config = dict(
    n_layer=10,
    d_mlp=384,
    activation='gelu',
    positions='learned',
    init='uniform',
    optimizer='adamw',
    beta1=0.9,
    beta2=0.95,
    decay_shape='linear',
    seq_len=256,
    train_tokens=182200000,
)
Each number is 128 + 32 x the weight over its row's rms, rounded and kept within 0 to 255. Layers, rows and columns count from 0. Numbers have three digits each. The size before them is the row's rms in percent of the matrix's.

# o: layer 6 attention output (transposed), 128x96, rms 0.133, rows 114-127, columns 48-95
# v: layer 6 attention value, 128x96, rms 0.132, rows 115-127, columns 48-95
# up: layer 6 MLP up, 384x96, rms 0.156, rows 0-46, columns 48-95
# down: layer 6 MLP down (transposed), 384x96, rms 0.154, rows 0-45, columns 48-95
o114 097:125144178112147137125113084164146177075225120169140118141117127144178085122182117108173083129102148089127117151134088122088168120083079117124181
v115 095:151076080109158140170169090130099092106119073125126088209116062120112153175115139172143145112142198164182111136146090142148104098135173194147174
o115 097:085178093171142150093132124109157144126128116145089128122143118121096111134224112128139179172149131083134197136072120145178115076054112172136157
v116 096:164156095115164156098116153110111145142111129206076071145106125060150159189105136149101150095095101165151114113118093084153113170090176152118114
o116 098:060150154150185160107126163127139126155125159108147133142103152083080066123128135130145112107173082111150101173173131135154096110096112152112151
v117 091:168063178131176113113108083142118117123125146148102152125184137108125120110189123093141137155129144125170132118142120116200159119112140121147130
o117 091:082105116142073091177150113112155142097163142143137157139128148110145156107090138151125137133165123145107158077204080115119080098138104126166124
v118 090:126132108154161127084138146157129122127159130132088100180090089135100151156094109218106163140167080125130143137126140122160031080121184095184136
o118 090:100151156126148147137158122178123082150166106124140177163132153113092115106153167088093136104145066152148239133095153169131155114082156140115160
v119 102:127121119100046112087112160201169109052188109141126139153130061085100147118128133155082143112147182119120137101119204120129102095117133151121177
o119 097:136178081115146041163140123171170119111075115068116129138135137110095115078157131139017114084135203196144184119095125144123141109104148115176136
v120 100:092142160125158114181082142142169123154108190067122109067158102156166124135135121203136122149196077113099119108095201111076194124127107178126148
o120 099:129123103109086071116148110154117132188130113183077117140116126103167057126114109125144155129102169226097109142118129095118122142194167131166140
v121 097:118107172188174144121132081143138166133144182099105116132206110115167118145109146139161116064142141144147111126126123143128086109135097094142203
o121 094:100153155068088094142120101152144143122151105164104061147137134146150147106123103108197143149087152105117177077171066085136116106140130124184112
v122 103:139093132101186096108160085125198093153188143126167185140099117129148133148158130084108107109193135080128129111065161159122154115088148173103149
o122 103:170121089092102125115111179123154086086120069114146116113181110132206130087068140155086154123148099125105075083124205157187130065149187132144182
v123 100:151166114196183136107131144118170161106163130118116158086089146137092156110131137084109136140117011086084137123143129118105059119136118086119050
o123 102:172092111116135184110112179102118101144155154107174155150140154135104084167070086091129128094138090197175098156101136118073137142092180109107124
v124 102:072135100035066153086084134127142154090113159163069156184056127100143103172071127173104116077146154130131124116144175158123181155104110177099151
o124 106:097150094155157087141103123174123120107099135108106095146067103125099099133110145181103129095107199124132077163103148162108126117199113122158124
v125 090:146150136091191123085111080107128108125199139151119091069197131091101163089139150169129159159121115099131128121199130131134128132112128093152165
o125 090:128066140141189106087156101122130138047126124124129153146126149145141113109059115126125163128125092152176158151109118135130123072141161163111116
v126 105:134088148082145135152130078136039115135129179110075155117097194174128143107139147126133113129149164105118131123143107130178109160130122173138162
o126 105:092120106169108110189105106176094113142099108141134126148118132149150087097166162148131211132139144209100070119130094096136101109154165133148060
v127 098:091220196093113087089115173147175126135165161114133067093184160140182119116109149174103139163119092091055137130129161114146106138098133112161039
o127 099:142093195117129084109145142169081222148119115140139128157131119113145097095073131069122117092069128190133094140136106094129151142190111156110139
up0 092:130159080063164087163099166175116160129104089140089075097056175139140118144068105098142136126118155123144144140183187104147136090108148148125079
down0 085:183103157100109133079102133073172076134187171174092153139158068103142051125162064112115144084145137062126173138079131198180118130142111113143119
up1 073:101176133096145127141172179103063105122217086125102094213138128149147138104132129098073141096160129128165115139104100140106083189117118179133102
down1 090:179153148123143072148110108129153140137107123143094134082144156131112074172144154144191087132153128100125055103124158095085097103167124077128104
up2 102:102043113112200201049096110108110084132130080091113139106131128141167092111112113125131115117135138127138154101180141165173176130136134165146076
down2 094:114094214114134163075122115155127147200135099150107066110083091127134091099142152150140110120117099068168086160132132187111098146115088091122125
up3 086:115156108156185073132141118161088160178095031128119094116107149128105123138061134146134129121099135089123143131197156123089160047151114094093136
down3 091:125162080168078102137168161095127170087155127153128132121106070144171150134112075094185165108107117143129187157079069109147134126163115124144110
up4 097:116162151072216122120132160126079107185153142154100138102063148085101160139108097062122146117111123102136149148142129098115112131099145144099138
down4 103:158138135163136146093108136093166128163134157126095139113118144164148120169139076129187099117138131157116015085108113104055150143097151132073144
up5 087:082137133145068102128081134168104115160174168106175122169122174126224063127143113172117090085185094161140145109134122148131194174135169160158071
down5 076:106106131141101170117164148106148153101163068089161157114135131154114133130140076111158168157141113099118077169061096149178079136080040087119165
up6 082:138147147123145105074113115225127112144133079107101103101109167112135067157118141126138114144129114102136140141166143121114143111102132098128140
down6 083:092113127154101119129140153056162120141194146122097158132092092133155102111075036115149146136143099135101163157073119119153041091121111104136176
up7 106:125150083100125144092096199093160091129122130127133116150091080097124057174174111132132130083165118046144149108145114164115135153070172117117189
down7 100:148173119150103098159114067130132080120088115168139145112146208122121158082095133112157099139143216110090139083121167163113179141143178074092109
up8 124:144108135147176193091115115131094115174180128130138082143068063148094163137111124139116132091129149127112146162116096149141121102141102104155102
down8 129:127112172121110144180178091178096121079155114137110175145127138106163143115109255079137154103123131105167051103132158109130120101133139150134135
up9 077:137145181172137123103128119129094113115112120167149162164187101082133161102099072094056133155134180157184118144148079141105121109118127174095152
down9 088:154115135170129146105109141103127136085153174144070153108155154118142122104105052175131155179134159138104161104057117083152095154095185147173115
up10 106:033182136140139117174146092165120128149138080116120114126153168128149080143143119119108108145070109149104159067162128100144137172144167096130125
down10 094:079128096164103130113102148079110150144162103139178140105117073136120121128140033124153100096143150119145193163111107119166118159114104124136127
up11 076:113119145192070110191127137118158106146151117151234122145129080061212120141102077126132139090150169065183140127122141098142156101104127116092136
down11 090:128097120187145145140134112109107107141097121129132213091078072131151100090097107144175141110127143186151047142069118121124110167134145132165155
up12 127:125194107111110110176148088183106131125180128114116159081094143098164155166114111109089129084143152150095161085149082104093156103113157114109095
down12 112:128114133146056189137107106096094145160139137176128132156082195123130146074129094090142094095161197109154173157150182099135114123115130068130132
up13 106:090147090165118111121066127126159092119174119109078119181107140125130170064161100112090137189146129191157163098153109175114112080135127116099109
down13 100:164149115132107091089093072131142181161069151135135149103083071085143158119137075174150104142115179133089125122119158182128158131121135229106133
up14 129:158168145098157123120102123103132074114180118060108085084139121172120103133086120106146142095105139083121153092119109134158162176134086149096172
down14 120:108161102119115153082134107140157151152113136148161154144152109100099131140133126196074120115104161101115131128097159156045142159105158155097152
up15 083:097131166134158106081103160123128116164160074113141154157086205142121103032107103145125077136113106137141150118179095138118210124156103100148117
down15 078:111046114165107090145107141121164188122054100138155191145142081135099070132143105103120187116144106130077089148105113139141120117139151184145165
up16 081:095114173130137170115103110122102095156108098101136135198138175164108122130143127153085103112159133118149142055143134108107142181133121124138102
down16 085:087108159162135166140117126088127108088122159122117192101148120087147087133154072156181168120115116155127154148083068109162079113174094164140126
up17 094:114198148099159102145130141222046093177168110089073152149161186151112099134116146106099139069185140160103146099152151118093173146123078085167126
down17 087:201103147149117058117132145124102132101093113190105100159063120136150089119105167152168115120094134103129078162101121131155143146121088116159141
up18 107:100096185162143145151122115163063060097138115091111114178080172164108150109143090127141137166113126147117141102088142154139129125092169157126135
down18 107:129139120070123183145071135085134125147115137141114129136047144134096111109088078169103100182104163085136049116131140130154164144135122140107098
up19 092:142133096154075077119099099145126104149152064156131145099177131086149099071167115141089100160107151170072155151153090163151126124099127094103076
down19 087:081160082079136069151166081116138102137132099162118104139072082159140130153185169095119115155130108134155081093066113136121075181133160177158134
up20 105:069087107125184188083123100151184120145062150117073103134080093129133124126150088148157135135149153082164133182164096136148158185116105151079161
down20 098:210076147109093109161156095108102104171109169124161114117095059107084102160105217152165101088095136154156144142106140127091175125175154133129083
up21 109:069136088122187142109089107174082102179151116117091203110111115148121142152089103142075187133107121110095148153156118164186119153113132052106142
down21 106:119154197118100122144086094078158128157111145132134125117120175184144083103104062105175042137168140097109079177118173140076125166125125081140137
up22 091:126149086135117140125129128104136152109100073118151127135089136104145163122125149181101122141106153102110147093122167174160133077118109064082068
down22 092:071135152072096105104127099119138131188132180109139151146105127134127080132165123176127178096112147112166119144118137130113189172152172077120164
up23 089:143082128098185119123099129192135120127214112117099135127128160145117093202105139143089123093162078137170148096120100125135079126099137096113118
down23 089:154140115128132074142147144120171172189093109109141091140154186153156080143098142142155129122100122122168014157123131115148107135156094140163145
up24 106:132113141145088178101141151176127162127123120094128112143139202109076124090161097093130145108167141117109166128144090116233119057083160132113105
down24 109:055126191109160172142160141156105123096157152144159112152133106177122091103139202121064132113086138099109089139114158128125142168129106121104164
up25 098:058116072151117158103137156156135144131132089200105127117072172107164144075172067086109145180140174148166149108149132170130142047141147153111112
down25 082:119192143118107157071042075088120137169147133114168169084126143176142101093144122164146148177110128113152154168145146131066128148142164092085129
up26 092:120094128103184099152177214116107137104115136206161147162157183091094131117133099129126132151087143127121137115120143112098202079112149106134125
down26 091:216120131134122086089123098105190107161135135171112161078147139178115054159104193143165109158152122081097085116156139159107118128207161081135103
up27 113:164195121102168136140112200061065115098151122122133153158156184103174111096103136101128106099163123087123160141138119128124156111135095149100126
down27 105:125135102145096108197133121110109143114126154094074099131109112119146101191155161095118153148109143095170199101129160177153133114161146079147051
up28 121:140150108088179164125094071138101114108181096051115128102132167136150182091160138090134135082154122155155143157093087124158180115076111165089104
down28 123:136221153098108156110120134137113124164096146091120126144142116122114126123130145167068093161038132091120137137127171108055133115135185132122081
up29 085:158173134096129110159207109183106087128099069114089106096124118137140189126144089128125168142077133137140134103113136100157114100119162115045115
down29 078:100104102111162168140162168092101146153086155173142085147092115128123125071136166141131094092099108116146098206093135078086122117099107074115140
up30 094:149093086162124075204105149162103112140141112109186101150090115108117170135113111176120107128109147032143133149126125145127143092139145114133086
down30 085:090167136155119104108078168106108160077135162132104107139123189149142062126095014142140169146150086115117153155098070111180105150110103074141139
up31 096:122146108152193142188094120155074105114168055124121133090131136115138143102113098096146174136122121125142154169193129147146122107110096092159118
down31 105:062205087123166136112145144108131072139074131126166119138178132124165200150124143089121150189073123107115102168105140145112124108127136165158078
up32 104:125086126161123152123080081126168059133080111113105105172114188155112136095135128136094127112120091153197139114170094171186108134109156103122197
down32 087:146122198086097152103121110078147136173176145157092094106169106132184118125123148107114143173184144129120064098114132066106147085146150096108112
up33 078:128104096141103116138155113089144123144102156171083103141064156146120138069169167105108103181108134132141136100144127121180103151120152134044142
down33 081:110120132123136109144143226166116107104161094083161153139175122118126142161136201124123136104130138112153000142121115142120180141139125132162133
up34 075:136129123157150138191118119156119109160122114121161094139135116140168125170055120120129128103171163053144133151158156108082166147129078136161072
down34 108:123152124171116180144126136105147154141130161129089173094116101105150092125142035136173172158088127137122084155087102125136138129138155087184083
up35 083:105117108176182142134077136132116086169105080133147142172095111148197127106113116097135173153175187063176136109119169127119173138111149138149123
down35 088:133135135111135170084134155106139175080146187121147166091131157160085100114121079141145118143096103161163102120077057085157065135144130092125178
up36 106:146105112147137171143087145126108071190066129158099128134118118154214111112152149105125116124126149073147132086145147167185160159134078101109142
down36 107:157136133148117148118137141131137123105099108158141112111129110159126170120153245116118158158153124092130000139108125129099136097140138141123142
up37 089:113141135109116127107089173156144067183190122123105108170078132146154106119210117101133114118163100123152143096132082147182118114121151117109100
down37 095:169147149153118122147079108088138127124112172131068081127139107124111155125121192155095127180147141117102000155175141122116117096168150115173143
up38 098:125103130121175109188082165129094084137087102156171107145110124088126137118119101135137155114117184118103120162129112164133124078100133139129224
down38 090:186062088160138113121123132106118160102152161158116136171110208174120162157107132075157095080163108075176141117078093140155075117130124048108097
up39 104:167082088115109178122063207138141052115161104081111114134097141167115102150143151112137111076098166103187170136134083121102155179117117069101080
down39 104:089135140136054146156149134143092114110134168158112153167140165116124162146147200069128236188137123122131015100055150113114151070080154157121136
up40 074:119130080148137132187168121119099148136040134163148108136113121098201138157098132052087131098110193109146132118075169124135162112151149089136156
down40 093:127205114117087107147108134095124125119131155148101141136166127155196083088093125132170110093133153206095075164107177140093142130162166101175101
up41 108:095177094116171105154103131180092109140096164151142087136190118117121053094136079141150124158089111108134139106109155196186140157084136133179172
down41 093:116120157127126084173154127140096115110180114143159149088220112088109104118128185077067154103095170068125161113127092112100144110168118008135115
up42 098:043129120128112092118095129079125081128162154153141096137172125130115048167177077164136084161101139118086148116125102188145113169112088135124156
down42 101:118156161116148137137177098115112115144168128111173144075131146149166153111038168154098128070141133118141107135104128166147101102201144064125152
up43 083:080163103118077150094172079127100144135161165189127125152126196151070157068133153081112106154202163174135120037089140159172162149127143136123181
down43 073:145128135143107097118155092122128142088167137132157082099125119130193134134103072157115133121125157135117255063122166101157152135098104113110141
up44 083:109120124122152141171117139127053132179132140169082134069152161119133197159146116124114162160088115172189140041098161096141139115146153150117150
down44 084:197109170149116129159065113093128131082144106142103100138128078066145070163104156114188096124126128138103056116158172111075100162163155120113121
up45 089:097166127138146158125187155083089146131168112101149117153152138126131182061133122127108169163109118108168140113188175128134121150098186143125109
down45 077:118109140095148062116135120131154115133123133128184072106139083173116177118087172150136128046075160114075093104101143101162144162114159158132126
up46 096:197126088149119135070121150073167098130143092105141082173139181111125123144192101069076151149144119112076141123095105099147143093109167205126135